config.yaml
norm_eps: 1e-06
positions: "rope"
rope_fraction: 0.25
tie_embeddings: false
lr: 0.0116
lr_mult_o: 4.0
final_lr_fraction: 0.05
doc_mask: true
Each number is 128 + 32 x the weight over its row's rms, rounded and kept within 0 to 255. Layers, rows and columns count from 0. The size above them is the row's rms in percent of the matrix's.

# layer 4 MLP up, 448x128, rms 0.306, rows 233-259, columns 0-127
size [ 82 106 116  89  96 101  99  92 102 100 102  86  94 102  95 109 104  83  93  93 103  92  83  91 100 110  93]
[[148 181 232 114  76 113 107 151 156 102 144 139 131 165  90 133  83 135  72 146 143 151 137  81 130  99 147 126 108  81 177  83 127 156 156 128 147 145 107 122  95 175 136 128  99  76 129 146 100 142  97 131 166  76 139 133 139 141 123 125 149 147 141  99 138 121 111 100  91 147 162 123 127 140  98 105 126 146 118 176 131 139 254  69 112 124 135 156 140 137 101  90  98 113  81 243 135  96 103 152 126 139 171 143 157 120 124 159 139 149 136  75 128 201 109 126 147 139  80 131 169 145 143 193 133 118 115 126]
 [121 140 137  89 163 167 146 113 124 168 111 118  91 149 100 105  72 144  96 144 159 137 119  99 176 158 133 106 188  53  99 155 101 100 143 166 129 140 112 137 120 134 146 153 142 155 111 151 143 108 159 159  69 140 127  96 143 117 152 138 127 110  83 142 125 127 172 117 122 103 154 155 148 135 157 144 231 157  97 123 119 137 134 157 134 160 168 176  75 218 137 198 135 122  95 152  83 143 114 124 135 100  83  81 211 161 191 176 166 139 137 139 130 103 129 152 149  96  65  78 134  90 188 117 103 126  91  97]
 [ 93 130 103 103  80 108 189 209 111 120 161 153  91 128  97 124  89 135 100 146 134 165 116 142  63 137 121 106 151  76 118 109 182 142 135 133 100 163 119 142 148 147 161 166 166 103  91 195 113 165 151 125  80 144  66 107 134 157  53 127 149 122  99 152 137 113 132  94 111 137 118  98 224 153 123 149 132 120 164 153 144  87 118 151  63  86  75 129 152 138 126 119 145 100 128 124 109 105  97  74 180  96 116 163 132 181  95 150 130 100 159 103  92 148  84 116 168 119 103 173  70 131 136 109 144  62 164  93]
 [ 42  76 164 170 151  83 145 160 114  92 208 118 150 167 121 117 166 112 115 164 125 134 183 135 101 141 108 125 156 112 125 134 139 118  98 141 160 161 139 103 106 167 133 110 125 107  78 136 135  85 133 123 195 152  54 115  89 134  57 115 185 126 127 157 104 155 153 133 106 131 160 143  95 112 186  98 118 156 106 155  75  88 108  60 141  80 105  91  70 135 124 137 166 107 152 204 100  75  83 140 112 166 153 155 163  69  84  92 129  97 133 135 125  76 163 130 152 133 138 152 105 157 125 140 129 142 127 101]
 [ 98 168  93 133  99 154 111 116 108  90 200 121 115 114 113 168 154 138 128 132  85  67 133 130  78  93 123 118 129 161 146 137 164 136 155 114 147 150 142 116  97 122 138 172  90 183 125  48 112 124 124 100 125  91 111 151 156 117 106 157 120 142 152  96 111 141 135 126 113 169 137 132  89 123  81 123 169 168 120 138  95 142 128  97 179  94 129 145 135 178 180 170 104  74 177  90 100  79  82  82 104 154 117 159  41 171  63 165 121  97 151 146  87 163  90  64 117 184 138 158 183 159  85  89 134 117  91 103]
 [150 130 130 131 118 167 121 195  83 116 147 171 140 207 114 116 122  88 163 180 175 114 123 131 170 166 119 126 152 144 151 164 132 157 149  86 128  73  97 184 148 155 140 141 152 153 164 103 197 117 110 112  54 117 122 118 111 152 109 113 111 134  92 146 126 164 138 126 149 153  90 112 102 119 146 108 176 126  97 105 127  88 115 151 174  85 143 104 133 159 121 121 123 132 153 147 144 185 158 156 170 101 100 124 138 205 155 184 122 130 145 194 110  17 139 215 163  94 131  93 121 122 129 107 122 168 155  92]
 [141 102  91 133 144  93  96 139 137 158 102  88 136 119 110 115 132 141  89 127 184 130 168 164 147  98 170 177 143 143 134 132 113  95 143 148 116 147  81 184 113  83 128  94 136 133 160 104 120  70 122 149  69  81 145 159 126 144 160 107 118  98 110 124 124 142 159 128  85  85 122  19 172 149  97 128 128 137 107  82 113 156 134 115 167  94 119 149  72 203  99 143 131 100  96  98 139 143 130 107 136 104 116  98  94 140 125 129 172 105  65 117  93 148  78 110 118 168  71  76  86 116 155 122 230 196 121  82]
 [106  50 125  85 117 116  90 154 134 173 129 143 109 145 165  72 144 126 128 148 182  97 119  89 130 122 170 140  43 114 152 148  91 141 111  83 134 184 124 117 112 170 172 118 162 205 154 144 181 106 107 142 111 108  83 126 164 112 137 135 140 154 154 129 170 137 108 136  85 142 129 181 145 195  90 132  86 187  89 120 116 134 110 114 128  80 128 144  86 142 161 112  72 100 180 113 140 108 131 151 107 194 138 123 175  83 117  52 102 134 135 149  96 190 130 124 139 155  87 100 142 136 156  98 148 129  60 160]
 [ 75 106 167 124  87 109 165 150  65 157 152 106 105 132 114 170  94 108 175 109 127 162 167 125 139 134 128 158 137 120 142 103 127 155 122 160 157 162 145 197 164 146  91 131 118 121 129 134 207 137 145 155 157 143 140 124 168 158 154  63 179 123 117  96 138 100 165 160 173 156 144 106  86  99 112 136 160  76 127  95 118 103  95 191 197  57 109  66 169 127 119 145 159 108 135 118 147  67  90  54  89 165 100 101 194 172  98 129 109 104 104 104  80  85 142 118 104 154 131 125 144 151 128 115 130  68 141 144]
 [195 122 193 105 162 110 110 122 128 129 125 124 140 137 119 178 127 112 162  70 105 196  84 174  69 150 126 178 126  89 128  90  90 108 121  89 148  51 149  98  99  81 158 186  99 124 104 120 116 131 168 116  87  95 123 103 138 135 125 124 168 100 132  98 179 108 158 138 147  97 150  93 150 130 139  49 141 142 180  99 132 145 154 135  83 131 188 112 185 146 113 112 163 181 159  88 138 133 124 144 154 149 130 128 148 157  94 115 156  94 131 154 163 148 121 205  84 164 152 162 169 132 177 152 155 134  56 123]
 [152 117  70 121 135 180 129 138  67 132 197  94 188 132 127 251 137 146  99 106  75 122 155 101 146 104 114  68  90 146 154 116 145 119 164 111 165 124 150  82 137 108 134 141 105 148 113 100 123 137 126 157 146 137 154  32 194 138 192  87 153 141 118 157 115 140 136 135  93  82 230 168 142  91 175 132  81 114 114 122 130  95 168 118 157  89 190 143 128 136 119 109 140 183  96 145  94 118 130 136 139 113 127 121 126  91 119 124 103 156 125 110 106  98 105 146 120 151 145 119 123 168  84 149 115 142 103 161]
 [128 102 128 179  58 129 133 198 112 147 128 117 109 121 150 127 129 120 179 122 110 158 110 147  45 135  70  91 148 172 103 104 139 148 184 120 136 124 132  89  68 142  83 123  72  97 152 137 137 115 124  90  73 126 168 131  94 141 156  95 134  62 126 124 148 161 124 178 147 188 147 121 134 128 132 183 154 176 169 100  69 128 178 155 184 142 127 111 166 148 127 132  69 102 102 148 192  92 190 148  72 145 145 149 112 155  91 139 139 117 160 136 174 139 134 107 154 129 141  47 110 131 114 118  73 146 118 111]
 [106 107 156 142 175  74 119 146  82 124 104 161 103 184 115 139 110 135 183 188 118 133 142 136 154 105 171 211 110 142 145 167 112 125 100 122 152 136 143 181 121 166 179 143 125 192  95 125 104 151 106  95 147 100 170  84  65 144 178 124  85 153 201 117 164 157  77 187 121 131  78 136 161 145  94 134 109 151  79 101 104 113 101 142 106 110  72 163 122  82  95  88 165  73 125 148 106 158 106  88 148 117 131 163 142 161 122  64 141 122 116 158 117  92 116 138 152 121  81 153 174 158 144  87 125 149 175 161]
 [ 82 101 102 152 172 127 158 168 125 106 192 181  85 191 169 139 108 162 128 156 104 167  99 109 102 108 152 120 106 111 158 108  88 175 147 142 106 140 118 151 153 121 157 144  47 136 114 117 132  69 142 169 126  96 111  79 129 106 154 120 166  80 166 175 118  84 110 179 107 165  75 148 179 142 162  62 136 129 106  99 106 147 118 104  73 145  94  95  48 130 157  68 112 150 124 116 125  99  59 158 157 127 176 159 118  60 131  94  87  93 131 104 121  98 126 149 118 122 148 135 159 135 108 106 101 153 169 158]
 [125 149 131  99 163 163  86 183 142 100 123 102 152 120 136 174  72 130 117 117  99 129 145 150 142 105 139 152 155  69 105 125 120 117 141 176  61 184  74  84 122 134 117 118 197  87 134 113 170  95 141 134 103 137  98  93 110 153 111 103 137  75 137 125 166 134 182 119 120 136 148 129 168 104 125 133 144 126 199 107  78 153 134 159 115  88 102 124  88 122  88 121 150 154  86 150  49 130 105  82 167  91  65 166  78 109  98 144 150 138 124 112  89 101 140 116 163 154 156 112  75 197  78 181 150  59 168 110]
 [154 155 174 145 101 126 152 143 113  83 155  98 115 126 129 117 121 107 128 172 181 149 137 209 167 179 175 164 151  81  98 142 110  98 122 102 142 126 108 111 201 174 124 131  81 143  67 160  92 136  88 134 168 153  58 143 113 139 169 135 142 151 105 166 179 119 173 187 181 126 159  92 105  56 141  89  37 185 161 166 131 114 121 101 149 116 154  74 112 131 159 101 149 136 105 140  81  93 109 159 129 102 160 122 122 119 144  99 141 115 136  89 141 138 108 108 138 129 142 181 106 148 127 126  93 135 180 186]
 [ 89 163  64  45 159 151 134 169 139 160 168 140 131 194 151 120 170 106 113 106 134 126 144 107  94  91 187 191 105 114 147 151 166 139 148 132 139 144 162 109 116  68 191 190 185 150 114 109 178  81  63 142 119 117 154 139 135 121  76 138 166 156 115 106  89 139  83 155 122 132 135 155 134 134 132 131 144  95 145 106  56 153 116 116  74 119 108 134 215 107 134 122 106  94 145 102 153  93 127 105 198 124  80 161 128 107 160 123 135 186 123 115 133 143 109  73 138 135 174 124 119 116  87 173 154  90 132 119]
 [186 163 129 136  99 165 139 134 160 118 129 136 135 115  79 138 104 124 133 157 144  81 160 157 166 153  55 148 165 178 146 137 148  93 103 111 147  72 127 120 142  76 104 159  34 156 145 144 162 120  74 146 106 105 113 153 136 139  97 181 114 112 128 115  94 135 177 168 149 130  94 110 180 106 161 129  97 106 162 152 119  86  65 114 154 150 103 152  41 120 137 155  96 165 138 182  65 104 122 132 183 111  88 112 154 149 133 175 154  83 147 179 167 106 155 147 115 131 141 113 140 215 158 155 160 130 104 155]
 [149 145  93 128 127 121 146 110 103  91 156 113 129 119 107 137 110 166 116  89 178 192 142 151 121 133 143 169 174 138 106 108 125 120 166 130 159 129 112 114 107 114  93 162  68 136 189 127 110 157 123  95  92 135 112  77 130 119 153 140 148 149 187 155 114  89 138 171  48  64 119 144  96 154 115 179  77 158 110 200  76 116  80 136 132 160 122 140 109 161  70 150 166 100 139  92 129 178 148 102 159  98 110 102 132 142 117 183 138 192 163 105 149 161 186  94 101  88 149  81 163 167  95 157 180  95 115 196]
 [ 96  45 144  96 133 129  94 120 121  74 128 171 183 120 100  89 147 139 103 116 136 114 136 109 127 137 131 105  97 129 149 136 157  92 122 121 120  58 100 178 110 131 143  57  57 136 142 128  94  85  73 104 162  61  70 110 180 148 186 159 130 141 132 145 123  86 107 162 115  51 144 109 137 147 129 148  90 111 129 100 104 107 125 149 114 129 154 110  87  94 100 139 113  87  86 153 160 185 129 104 121  75 115 122 125 205 125  51 147 186 102 160 124 132 148 140 123 131 117 129 125 171 204 116 125 101  83 111]
 [205 204 110 144  82  82 142 147 134 144 175 163  80 147 139 166  98  98 127 162 106 125 100 150 125  76 116  96 149 124  89 163  97 112 160 144 133 135 177 111  98 132 159 125  87 158  97 123 130 201  94  87 103 104 184  93 167 159 146  91 145 103 140 145 134 136 161 144 153 132 164 136 168 120 132 149 115 117 197 154 100 117 135 140 159 116  82 138 130  67 180 130 138 116 105 122 177 133 100 113  55 175  95 113 118 203 166 131 112 128 171 116 202  81 152 121 176  73 142 115 177 113 147 151 139 168 120 153]
 [117  87 134  70 143 132  93 203 155 125 210 127 104  79 142 127 144 169 191 181 138 139 140 147 115 120 155 162 122 135 112  79 183 179  96 104 156 105 168 110  91 154 147 136  93 147 103  92 133 132 153 173  97 141 139 160  96 156 137 130 185  52 132 125 126 102 129  95  83 135 135 107  68 108  73 143 147  61 132 137 103 181 143 118 164 178 131  54 138 112 118 143  97 162 119 104 181 101 115 134  72 146 163 126  89 172 157  82 110 160 142 121 110 133 177  94  95  68 119  99 136  94 124 114 151 140 134 117]
 [ 95 165 140  83 148 148 116 126 106 177 143 127 114 116 141 139 134 180  68 153 121 156 111 174 154  94 155 111 168 124  87 106  57 139  40  88 155 145  58  99 121 133 190  93 128  89 156 153  52 133 134 148 165 158 133  92 140 134 100 137 129 136 125 144 162 125  87 166 135  85 133 140 141 167 128  89 173  70 113  73 140 163 172  89  71 157 146 133 136 136 121 108 181 146 122 160 118 165 148 123 149  80 104 109 180 136 104 174 103 174 104  84 186 106 114  79 134 178 109 146  98 110 149 154  93 108 175 128]
 [ 83 110 114  96  97 137 140 158 139 110 106 145 152 101 128 136 162 129 110 122  71 134  72 133 180 146 169 149 117 141 142 189 120 107 181 152  80 120 147 168 122  94 114 154 131 120 159 134 164 111 133  79  77 142  42  63 117 193 159 161 120 101 200 194 137  70 121 185 150 143 151 120 161  90 149  93 109 143  82 124 142  88 130  99 151 168 109  84 108 124 155 116 164 197  89 100 155 107 183  87 178  92 130  95 110 167 108 135  77 151  98  92 161 107 157 122 142 136 144 139 140  87 139  85 136 167 149 129]
 [101  60 125 128 185 116 169 139 142 125 185 100 106  96 127  81  98 128 139 109 135 172  71  65 102 126 132 115 155 136  88 109 165 130 122 216 146 139  97 135 104 161 215  73  56 136 120 180 181 112 101 144 133 157 177  84 112 124 141 137 136 103 177 149 187 179 129  90 113 132 125 105 130 108 121 173  91 187  73 150  97  92 128 120 140 123 149  88 122 141 137 144 138 105 123 116 140 149  96 189 138 174 170 135 138 116 132 141 134  79 136 172 112 112 119 149 116 119  84 201 156 145 117 118 134  71 157 160]
 [145  78 138 147 104  80 100  94 112 154 158 139 148 109 165 153 153 154 100  66 169  69 111 132 143 146 155 185 121 145  61  95  86  98 142 117 156 142 130 173 111  93 136 148  99 163 179 163 173  96  94 127  91 114  98  47 144 159  96 108 141 118 116 107 142 140  89 133 199 137 171 153 105  83 169  90 108 105  99 166 126  82 134 118 176 142 141 103  95 129 200 108 128 148  97  61  93 118 130 106  93 112  90 132 122 115 153 132 104 115  92  75 131 179 104  73 121 175 151 133  99 109 115 151 174 123 195  92]
 [167  84 111 129 113 134 133 137 130 127 125 172  95 124 131 124 110 138 132 110 183 124 136 165  74  89 120 128 143 110 103 121 133 146 107 154 132 109 143 100 125 131 134 135 102  78 171 177  62  97 115 169 119 134  84 108  77 101 155 128 135 155 108 107 153 112  74 151 124 131 145 117 149 198 175  90  97 114 100 226 140 139 165 153 125  94 158 160  92 139 160  88 137 216  70 199 133 132  46 128 203 128 107 119 156  93 132 161 107 205 178 105 130 123 119 176 127 137 118 161 148 170 190 113 138 129 101 118]]
# layer 4 MLP down (transposed), 448x128, rms 0.161, rows 233-259, columns 0-127
size [ 80  94 106  92  99 100 104  97  96 108 100  89  96 104 103 109  99  80  91 100 102 101  86  92 106 108  94]
[[125 119 125  85 105 154  99  99  84 108 158  81  97 106 227 115 144 137  93  89  78 136 125 131 156 103 137 165 116 132 146 114 116 116 120 137 159 183 108 164 145 121  59 100  99  63 165 160 122  75 111 105 165 133 119 127 126 139 108 110 160 122  84 155 150 175 153  96 104 134 115 126  57 135 148  81 146  45 101 183 104 126 173 138 154 158 122 134 168 114 130 142  73 124  95 140 115 118 199 178 127 139 196 132 112 152 157 139  90 117 106  81  82 120 123  75  91 104 172 132 145 124 111 196 167 173 109 132]
 [ 78 220 120 122  73 140 125 127 110 149 136  99 140 135 134 128 123 122 112  69 123  97 108 136 139 149 142  86  54 134 117  66 114 155 132 148 117 182 196 123 100 105 136 143  94  76 184 119  72 107 102 147  93 144  71  98  96 130 109  62  84 103 165 125  86 117 201 159  96 161 126 142  89  62  97 110 128 106 151 184 132 139 112 161  63 121 103  89 101  91 133  70 106 125 126 155 124 101 169 136 122 110  93 120 160 169 198 126 136 165 188 144 105 106 155 104 114 122 112 126 135 112 142 111 171 134 141 101]
 [128 107 137 123 146 102 133 123 114 161 117  97 178 149 116 166 159 179 111 121  76 165 114 166 114 100 132 114 126  87 170 157 174  81 120 121 169 130 161  76 141  90 134 169 137  52 133 158 123 185 143 191 162 132  22 123 123 152  75 122 133  92 149 138 153 105 156 161 118 136 142  92  97 135 160 132  80 182  98 131 139 116 135 153  84 136 138 149 110 136 105 141 151 100 159 111 154 145  94 117 199 113 120 125 172 118 133 124 109 181 119 169  74 110  80 138 106 126 154 140  41 133 152  74  79  42 137 133]
 [193 160 163 102 107 164  95 136 124 152 120  92 185 102 136  94 181 148 140  95 101  73 104 124 113  86 121 148 117 152 122 170  87  98 150 145 120 121  82 149 119 130 122  48 185 124 158 123  99 164 126 125  89  76 128 107 136 168 131 164  65 133 121 156 109  94 132 107 146 167 141  76 163  85 199 184  92  91 123 101  95 125  87 122 118 134 103 138  83 138  87 154 104  71 128 113 166 149 148 143  83 108 102 125 143 177  64  98 172 128 138 124 103 131 164 156 119 125  89 169 105 146  82 201 168  88  89  96]
 [146 147 144 173  90 126 116 125 116 147 125 121  68 140 164 110 128 144 142 139 179 146 141 158 147  51  60 117 132 117  81  63 138 105  94 116  87  85 114 123 127 138  74 115 123 167 136 183 125 146 141 141 119 152  89 104 155  56 188 128 184  98 134 148 104 116 120  85  52 165 102 175 136 109 111 159  71 125 151 113 140  91 119  85  98 135  91 206 113 126 156  84 161 112 120  65 120  90 152 144 148 152 120 114 123  82 135 124 107 110 177 106 153 133 147 169 135 152 157  71 135 136  81  89 153 138 193 184]
 [130 123 125  93  48 177 186 131 147  66 143  66 161 112  63 124 126 201 107 135  98 114  49 106 141 119  96 162 152  99 139 136 125  90  64  82 165 134  83 117 113 152 104  81  96 143 116 115 108 125 157 164 104 120 136 137 125 118 128 149 135  70 158 129 109 170  79 107 114 136 153 105  80 115 108  85 170  95 164 174 106 172 115  62 160 138  93 152 193 138 139 163  95 178 117 117 109 141 138 150  93 163 121 119  82 159 137  72 166  80 133 121 105  86 121 163 149 121 180 139  90  86 131 123 113 112 124 109]
 [126 130 177 106  76 198 156 119 137 194  62 139 153 108  85 126 176 120 109 126  83 108 102  88  30 154 129 153 174 144 129 176  99  86 170 110 143 150 127 104 114 145  98  97 104 148 182  84 126 132 142 215 144 125 127 141 134 160 111 117 120 189 123 128 148 154 169  69 170 156 149 158 150 181 116 157 133 145 100  94 147 140 121 116 125 105  74 144  75 149 145 118 136 106 176 132  91 121 104  60 156 145  55 125 150  94 137  49 126 139 103 127 136 116  93 140 105 103 126 103 142 155  90 139 131 165 105 143]
 [117 126 124 147 163  99 137 210  89  82 126 157 124 153 169 183 135 123 117 124 133 126 139 126  59 152  80 158 140 134 142  16 101 132  89 145  85 131 118 136  79 142 124 132 100 142  97 129 154 150 122  81 168 116 171 188 135  99 136  87 134 120  85 146 160  38 126 117 135 140 165 117 127 106 133  90 153 140 111 129 163 126 137 123 115 151  70 116 110 120  64 151  62  96 109 106 129  95 126 105 169 158 123 122 112 103  82 135 138 112 175 105 184 129  87 142  70  69 113 181 175 140 111 117 162  74 170 157]
 [113 158 165 146  85 189 149 119 155  95  72 138 145 150 132 165 139 198  90  89 129 113  94 143  87 122  99 112  69 105 147  96 111 126 167 151 130 163 125 146 127  71 128 120 111  83 120 143 202 146  88 115 170 178 143 153 138 131  97 117 117 140 130  89 130 144 141 171 159 111 133  77  90 105 157 200 167 123  60 145  83 163 133 188 153 148 189  69 149 154  75 155 102 115 106  80 106  97 133  95 124 119  94 108  94 155 157 148  61 107  98 139  83 124 155 114 116 140  93  84  95 119 107 118 188 113 159  88]
 [113 148 107 160 147 120 171 158 106 115 112  99 105  89 104 131  97 159 136 125 131  90 137 117  82 127 127 109  86 101 111  40 116 138  58  85 120 161 118 154 140  91 134 154 132  76 149  41 163 150 132  84  60  94 119  71 150 158 115  57 134 156 189 148 134 104  99 144 116 119  87 131 121  90 114 151 113 110 172  91 141 163  98  89 121 167 135  77 120  95 145 146  79 171 128 107 106 109  83 166 120 139 173 105  74 113 182 123 100  60 156  81 107 106 137 160 177 125  98 107  78 121 138 163 113  79 119 108]
 [ 99 109 156 122 120 120 116 168 186 134  57 159 185 125  75  66 131 101 135 173  62 145 118  99 140 153 109 195  95 142 113  89 120 167 117 108 112 139  77 178 158 141  74 144 153  53 101 134 159 135 142 116 113 171 161  97 108 107 161 168 155 108 144 111 152  99 103 131 184 163 112  83 127 176 116 149  92 116 126 111 146 184  97 115  87 210 137 132 112 126 159 118 142 121 131 100 166 124 139  70  90 177 180 131 109 142 120 126 129 139 178 168 136 174 109 106 147 133 136 147 228 136 100 145 135 108 102 108]
 [118  92 105  80 174 141 158  62 144 178 129 157 104 119 150 106 125 106 198  82  77 109 114 134  85  74 117  80 118 100 145 128  90 166 100  64 191 130 158  69 149 126 131 180  63  68 128 157 187 135 110 130 144 113 143  90 119 126 110  98 107 103 139 103 159 133 162 219 126 148  96 163 127 110 123  89 131 124 110 176 122 129 183 171 100 162 123 137 146 159  96 141 138  75 127 173 107 136 112 144 148 139 190 128 108 159 134 166  98  88  93 191 147 136 110 102 126 166 106 128 142  96 169 156 100 159 150 152]
 [132 170 141  96 158 114  76 121 160 174  50  95 147 134 110  78 148 118 119 126 176 107 173 126 132 144 117 106 130 123 155 140 195  94 105 138 177 137 114 144 125 136 143  86 197 102 108 114 147 214 142 130  94 142 104 108 149 109 123 154  96  71 152 151 120 137 146 168  94  98 108 133 125  98 125 120 129 104  74 123 147 119 163 119  95  55 109 203 110 119 104  91 192  93 119 120 156 145  93 133 113  94 155 161 131 111  46  23 152 140 131 114 115 186 145 137 139 131 136 178 100 104 157 142 158 106 152  75]
 [148 154 152 139 145 147  79 134 161 148 118 103 146  73 177 120 194 153  74 152 162 106 151 134 107 150 150 135 155 125  84  88 125 122 179 113 185 145 144 134 103 132 117 176 166  51 115 132 153 172 128  80  89 101 122 150 122 154  88 154  80 158 112 124 149  62 102 211 133 120  67 195 148 192 108 139 115 121 103 105 118 150 120 108 100 125 104 144 109 117  99  99  93 141 130  73 121  92 110  94 116 136  67  98 156 113  84  44 158 114 173 144 171 173 137 155  83 128 169 137 170 144 130 102 134 152 127 160]
 [141 116 133 102  59  67 145 151 187 139 127 118 184 115 108 173 111 140 170 125 112  77 139 122 123  80 102  76  66 134 178 202 120 178 143 147 168 174  83 124 137  54 114 133 124 128 121 116 144 217  56 144 105 131 127 158 142 119  94 110 105 166 104 106 127  98 125 102  82  97 168 123 149 125 125 113 143 176 124 135 118 165 126 136 127 123 143 111 104 108 166 170 164 157  63 129 146 121 193 139 155 181 138 156 141 174 125 133 169 134 158 154 134  96  78 158 152 133  95 109 108 154 188  68 169 130 117 112]
 [153 150  66 106 148 134  83 107  94 157 136 110 162 149 151 147 165  75 169 100  74 153 108 146 124  75 224 154 147  96 139 113 197 183 177  99 137 117 147 162  28  91 128  79 144 129 158 105 178 143 124 123 148 111 147  53 154 169 159  96 159 127 105 132 109 111 140 141 123 175 161 131 157 111 122 161 149  84 109 130  92 112 110 118  93 143 131  68 144 117 164 106 132 125  50 145 123 141 104  95 104 140 112  89 125 167 138  97 142 118  86 115 155  92 125 103 110 191  91  90 146  77 125 114 110 100 152 138]
 [147 139 163 153 167 162  71 124 140 119  70  74 181  91 115 115 107 108  97 111 104  92 116 131 112  79 157 154 130 136 101 156 139 168  88 148  82 123 141 173 137 157 184 146 151  47 106 138 113 147 129 118 126 161 115  60  93 134 144  98 119 130 134 201 103  76 118 149 119 154 111 129 138 111 149 101 134 157 105 157 156  99 183 148 112 188 119 104 142 140 137 140  98 192  89  75 156 118 125 165 122 104  98 165 134 112 163  93 144  95  96 137 191 175  92 150  20 114 167 149 171 110 152 117  95 167 160 105]
 [146 159  90 136 146 156 112 123  98 109 111  71 169 155  97 157  99  98 146 148 121 119  76 102 141 133  72 113  92 104 142 154 162 129  46 115 160 127 137  93 122 165 133 129 106  63  72 119 139 128 122 133  56 132 140 104 169 130 158  97 107 164  70 118 110 137 174 145 126 163 139 138 139 139 139 131  87 120 119 123 150 134  79 164 175 126 157 131 133 210  75  60 135 131 149  68 124 163 197 198  63 172  87 188  98 129 168  61 115 126 118 103 117 120 188 122 160 122 138 129 140 125 137 168 134 147 115  96]
 [ 93 177 171 162 130 124 139  97 155 158 160  96 141 150  91 161 118 143 106 141 151  82 135 120 159 166  83  92  90  52 129 168  97 144 110 132 136 186 157  74 135 114  88 111  60 203  97  46 125 190 121 154 141 112 131  83 135  94 107 141 165 154 135 114 129 117 143 117  68 103 125 109 139 142 142 192 100 120 116 151 109 138 136 169 109 151 117 149 100  74 143  98  82 163 137  75 120 167 111 141  99 137 128 124 120 173 142 146 151 149 176 114  82 155  93 123 166 149 142  95  70 145 101  75 158  81 103  55]
 [200 159 131  79 186 130 123 121 103 119 116 141 142 218  89 127 144 120 110 129 190 123 158 102 110 115  96  77 152 146  80 180 128  72 122 105 143 101 165 136  79 128  98 182 113 114 132 134 132 150 137 137 125  47 160 166  90 129 101 149  55 119 147 129 156 117 170 124 134 138 175 180 142 161 151 118  92 145  85  82 158 169 123 102 122 109  83 170 114 175 101 106  91 101 187 131 119 156 131  77 151 153 128 102 162 121 166  76 151 119 107 125 143 118 140 119 171 138 153 167  82  93  66 170 150 165  84 118]
 [193 130 140 140 188 137 113 101 147 168 101 133 124 172 202 141 103  82  68 174  96 125  89 140 100 114 159  91 159 113  97 112  97 164 124 149 170 134 177 106 101 115 139 153 141 115 151 170 161 119 131 118  88  87 133  78 173 121 201 115 145 188  65  86  73 144 161  98 137 130 102  96 124 139 133 103 125 146 119 151 179 106  99 179 143 114  74 146 130 125 121 144 109 159  86 132 101 100 115 125 153 127 154 140 243 117 110 153 108  85 133 128 194 106  98 106 133 124 113 111 112 116 203 150 133 163 157 166]
 [114 154 131 140 136 149 112 111 116 170  97 132 120 162  79 128 160 114 133 184 100 104  84 155 122 137 132  98 102  92 127 162 115  79 167  98  82 104 114 140 166  97 225 124 166 155 188 163 132 132  64 137 145 139 143 146 155 111 115  87 171 197 178  83  80 136 119  84 166 144  63 170 150 157 146 199  98 163 142 106 138 105  72 106  77  88 167 150 187 124 155 143 191 148 129 163  75 188 131 107 141 138 120 165 171 131 132 128 143 160 126 113 127  59 116 130 105 153 124 173 129 146 114 143 117 143 142 113]
 [180 103 104 151 141 165 139 147 111 114  70 164 178 177 157 194 124 117 123 115  83 123 153 122 152  90 130 106 108 106 123 104 144 136 123 112 138 164 139 137 123 166 182 129 180  38 116 141  97 133 179 121 174 175 150 129 153 155 169  67  74 144 103 114 125 128 127 138 150 124 105 143 151 193  74 159 114 153 108 100 138  34 121 122 130 114 144 110 215 187  68 118 105 130  62 129 185 145 148  90 139 159 141 156 107 170 117  84  83 126 152 146  98 140 122 122 151 140 134 161 143  99 114 160 159 156 166 102]
 [ 78 125 143 131 109  89 157  90 178  97 161 102 143 134 191 138  93 155 155 108 107  89 172 104 147 189 130 135 115 136 105  95 154 142 169 161 105 134 133 116 134 102  63 137 128 118 115 147 128  82  63 150 137 139 119 101  74  87  88 134 106 131 110  81 141 148 113 179 101 191 169 139 160  93 123 112 131 143 152 118 136  98 120 131  85 106  76 128 149 123 160 138  89 106  87 124 112 103 131 225 146 105  61 133  54 110 124 109 132 151 157  94 145 155 213 121 162 132  75 141 182 133  52  97  99 129 137  84]
 [146 207 147 116 143 157 110  91 114 129 121 154 131 163  72 105 134  79 139 134 150  90 187 150 167 116  77 135 104  84 134 126  73 172  93  88 114  86 192 152 154 108 123 138 179 120  76  54 130 146 137 145 108 138  99 125  95 154 159 174 156  92 141  86  69  78  91 121 116 135 135 142 120 138 136 136 113 112 151  89 171 142 101 160 126 198 166 136  80 144 114 103  84 144 155 178 115  88 152  84 140 179 103 165 121 135  97 118 139 172 162  96  70 117 148 131  98 157  84 121 113 142  92 150 135 213  95 107]
 [170  81 162 106 142 118 190 115 105 187 115 153 109 109 127 158 122 154  98 104 139 146 127 119  99  70  75 137 114  46  87  95  85 137 122  86 120 111 118 108 127 117 143 159 141 151 141  68  73 151 162  94 136 160  72 142 133 143  96 142 148 134  63 135  79 146  60  99 173 131 126 120  80 123  76  90 133 115  83 139 163  87  93 124 163 131 149 154 168 100 113 152 100 203  88 115 113 114 126 163 101  98 135 138 161 146 124  53 132 125 187  97 155 138 156  89  99 202 132 137 134 154 143 106 125  84 155 180]
 [139 125 120 151 136 162 152  82 183  77  92  57 172  96 129 138  89 133 174 120 162 133 130 128 146 152 121 153 102 120  87 146 138 137  87 176  85 148 128  80 152 154 112 158 138 148 168 160 113 130 185 101 157  93 204  92 201 174 105  93  78 127 131 169 116 148 145 116  98 104 102  62 103 123  98 206 125 100 113 180 145 108 136 177 182 172  58 115 166 127  93 130 138 171  92 104 168 102 134  83 156  84 128 129 138 139 128 159 132 148 137 117 130 127 139 116  71 126 193 105 123 121  93 140 112  89 130  77]]